From a checkpoint of a small transformer trained on Wikipedia.
Size: 20 layers, width 192, 2 heads of 96, MLP 768 GELU, vocabulary 2048, 9.28M parameters.
Architecture: LayerNorm before each block, rotary positions, biases, tied embeddings, attention and MLP in parallel.
Training: a variant of Adam for these matrices, 165M tokens, 5021 steps.
Each number is 128 + 32 x the weight over its row's rms, rounded and kept within 0 to 255. Layers, rows and columns count from 0. Numbers have three digits each. The size before them is the row's rms in percent of the matrix's.

# layer 6 MLP up, 768x192, rms 0.0489, rows 363-405, columns 64-127
146:135131127112104075145156098147120111113156095045170185073163124082160184159072115103171111116139163107135114125157090149130087109093111066126122116098143144131137134135050125068149133129112093
147:150102159131106140183154148167162148125151139117090104101131101103177126118117149096160146140130066086165131076172121108167059112104147157086115168148085128097084117084120066110113083085119080
130:089117110100136154168134120144080126170117213130095168201161081101094129155153121080103058137107153080116101160121067158091118128104202066072170141123099131112094059097140151141115162201147109
138:133142134108116102217133127180107129131077157103193075071141068084156144131097074070147149146106087097127157088103097137198137096102117161108098099115132136120076167125111122137151102121107108
075:118118101203095093120137103124096146163139153092095149142134095070109132135071113166119143150147203090213137096124091111100096075103169153111169094109138162125152164138144169202158125148120147
135:139140135112160078115127063084099135122096116079172135110145152086172189103156131122136172144157149093120111129164111168100086112092061102140147108104147104073120107115045111130098115142089127
021:182100142125160130137098207094081112171146139181117116077211126161169059190108142126152094109106087153130131134181124118172084110096150101120168144150071220137123103120094150165125154128156148
154:070126122163151164110136170120033127130094153112122164079122172100129197144122123158056142138163138097152153124161097127116099135102142161068123138122098107152089083076120144066172134183091050
139:118153102144188130125126141082095094163152145101114209143125153107109170179086192126103145155130201077129179158147121178078174134155177185116110154090120126168161092148086113114109105136104095
132:089089155137070119163115073102098188156145136118142192080161178103172164079098099073109139111145197096118123071091113172132160116094181122101141127104106123090111119132104090075124124144123128
032:101121125089112141124093110144101185133107121122119151152144110097134065142143123076135153124138121129101146099138057114113139149102115084112126164167139041103143151102120138139142181093078101
016:202117095146148111142091163122123069106143145212152118092084148146112088160112097132128108157044062062134158121161170090134138149101154119157130101102181162105169133111149044116103140132110133
165:101097185160120139169167104168098142104157149097143100146153160120142152145150111116123099141100140122098164147117126105123079114074095122077128101077115122095165139124124160097158087130117182
018:163076149168117136162087132163121172172130165080110142145132140134109076165124085135179135133149159151188123121137098102146086184106134123127152157164120224106154103130113077119140117142190079
019:117146128127148068152154123161129125177088122139132123116160115142109148161096125072051106146194163156111135176164073121172078119139086165084073121103134115097147128106135136156110158143090131
027:189125168082118131102104162153153137134166121198110120148197136131137138159187099147120140124135130158082136099124092143125107104068125125090092055107176075037197117128119080140117197162096105
015:162115162203146162135068109068137168177137129189144100096148103172099171132119145130106178083109169087102111148121113165163098107122125146122106073138046079126162134136099186142121159146159143
021:120121180172103194127093131147127148167135130125096114176124102131129132107092102203119079078151102117142177152112079116136085117130106104107092128097084165130101072112093141137148084112165127
018:150158105083146087137112131132143189152131125092071112160098093126099141129139174083129097158131110148061106154054093071088127106157088102126070074088115009064102110132116129146096170107099126
114:159081145099134155154165154059081146122105084127114133152126174123120129126143111064118132114100142122149137154181106099143170070088197206107122123121148104161094083118172087113064113140093144
041:098134154113127161153188038167108133140107128089134137164106120140119149168114128126123170113209178147136134054067044098096122140129112135101071138133088025118138147128127157145172099139086116
019:145132151018116129145113129149124173178121140085177152169060138110117091125147114122140163118113190093145133142084119115130139210139113140166084162181053133137151145127137121118161078170159117
015:155096158118145093133172180129126074112152136155161106108091135160172157109089131166081135160093080071128147075193177165131090064151148144156160112107230168080184136098132155144159173130095164
117:066076139136158149190127076190112122126128163170094148171120097109134079071142135117186143133122105104111141117170115130115088103130138171174128129153124157141079148092065123150154111183110083
016:143128084235116125115119119109125077168145125194117073076087139188138130158122114117080118116097093080087139144174124116095090165106179116135122092099132038109154109118133105111119150100111124
131:120115129109127188138163127114120153099118109137072125068152138161154102118182038134094136130104136092092109133168161111113146134120129155104193125136082128125079137112214111124151115148126139
015:075151145156128083153127130160125211126135156084153121111156103141132142123132132156077149092123206157176098102122087108122100062146111132099143088155182049077122136145096147167122159162135100
145:113083109106101164186183125128065202153127151141090137112167114132153152148163158112103157131128173084105083134119139144152112161123145099089066137108099142154088119123183095128135053129052102
137:070174110112086123192077108116079130138137163160071143162199102070133088133132088076177139098148125122094127134143095137148108135102113103130106168120142138123113119124127163131079172131101123
018:174075108070095228114162130092118081153124130130156144186160093073142139110119098186072070172125062109139142087171132099132136097155095120151140163132125209146127156079115120121114090127151170
018:057174139187141218066164114084153153175106107073147147138156118116183105094125121153092154090138112122130139134139130153086172167143124129138164134115154096188154116131162155134152108082127137
111:160137077125064095094083139097156105156083113142116109144090115146100156114173135116120118171140103114172144052195112120140151150121154081154163160138139096114126120133045236132096183094109086
017:137150167117147117099105128183134131210141142081128131133158119158139118112139127124121171101154131149112120116117095122062147177136131132085178076119167103098175046124131141160177155097145111
017:166147082152117179131167121132097064082131092154169166095137145149218116151136146125198186093078150126141109144193157171188124102111179128175147183111162107138157159169133126118178150141109136
018:219134150163083116104140073190106099128158088161092156204119181152089153123125129126100078134156112141126148117071100126134119130145100129143062127100024190100099150129113134114135084125141120
146:169127117094090088160168118103050105167178129141092156116161147118168126118127162101125129169074124137160181187156094124120120065123135112108101197143100122117123080126085160083141088078097063
018:112074149110215085188118199110113135134153120140181097166130114089049139131123110124109130160158168128155153096172138131115093072150111115121142077178183133153160078092166197134093155136122158
138:094111140130101129111143105147064171111116078098115175132182143058144149154133115158184103158073203091183087122088088161063125112151171095137124150080119107178163152145115120090158123135084151
146:125116111092097111143155190151129170121107121164114142089116137114120164147113150107131143157104167114163103216163109177132142112065182151130115133067130162166162138121100135068188123128072130
049:133157203138075137142102108150137141190075127166125170098093106118166155104069124081138102137170138137116111075146118108155064123150130118113124138135110105141112095107096118136095120130081124
045:096137157143172121101104093221130122187066135162102083123183131120151119105117152063119137098164136127142153095204109093070136159147162139097126168174191044151084106136110105155134104125074135
112:145110090131157109192153043114154169079101128183131155082184174111150084078129164117153126138122083140108084154130088186151123046153108151099093116095101119124131075109140135093076084154157110
018:099112109225117199094096206089122154090129135153129115098184152128169129116128113154027083140060169143146169076150116123118129096123143091114151133169167225150086119157100138163103133137165135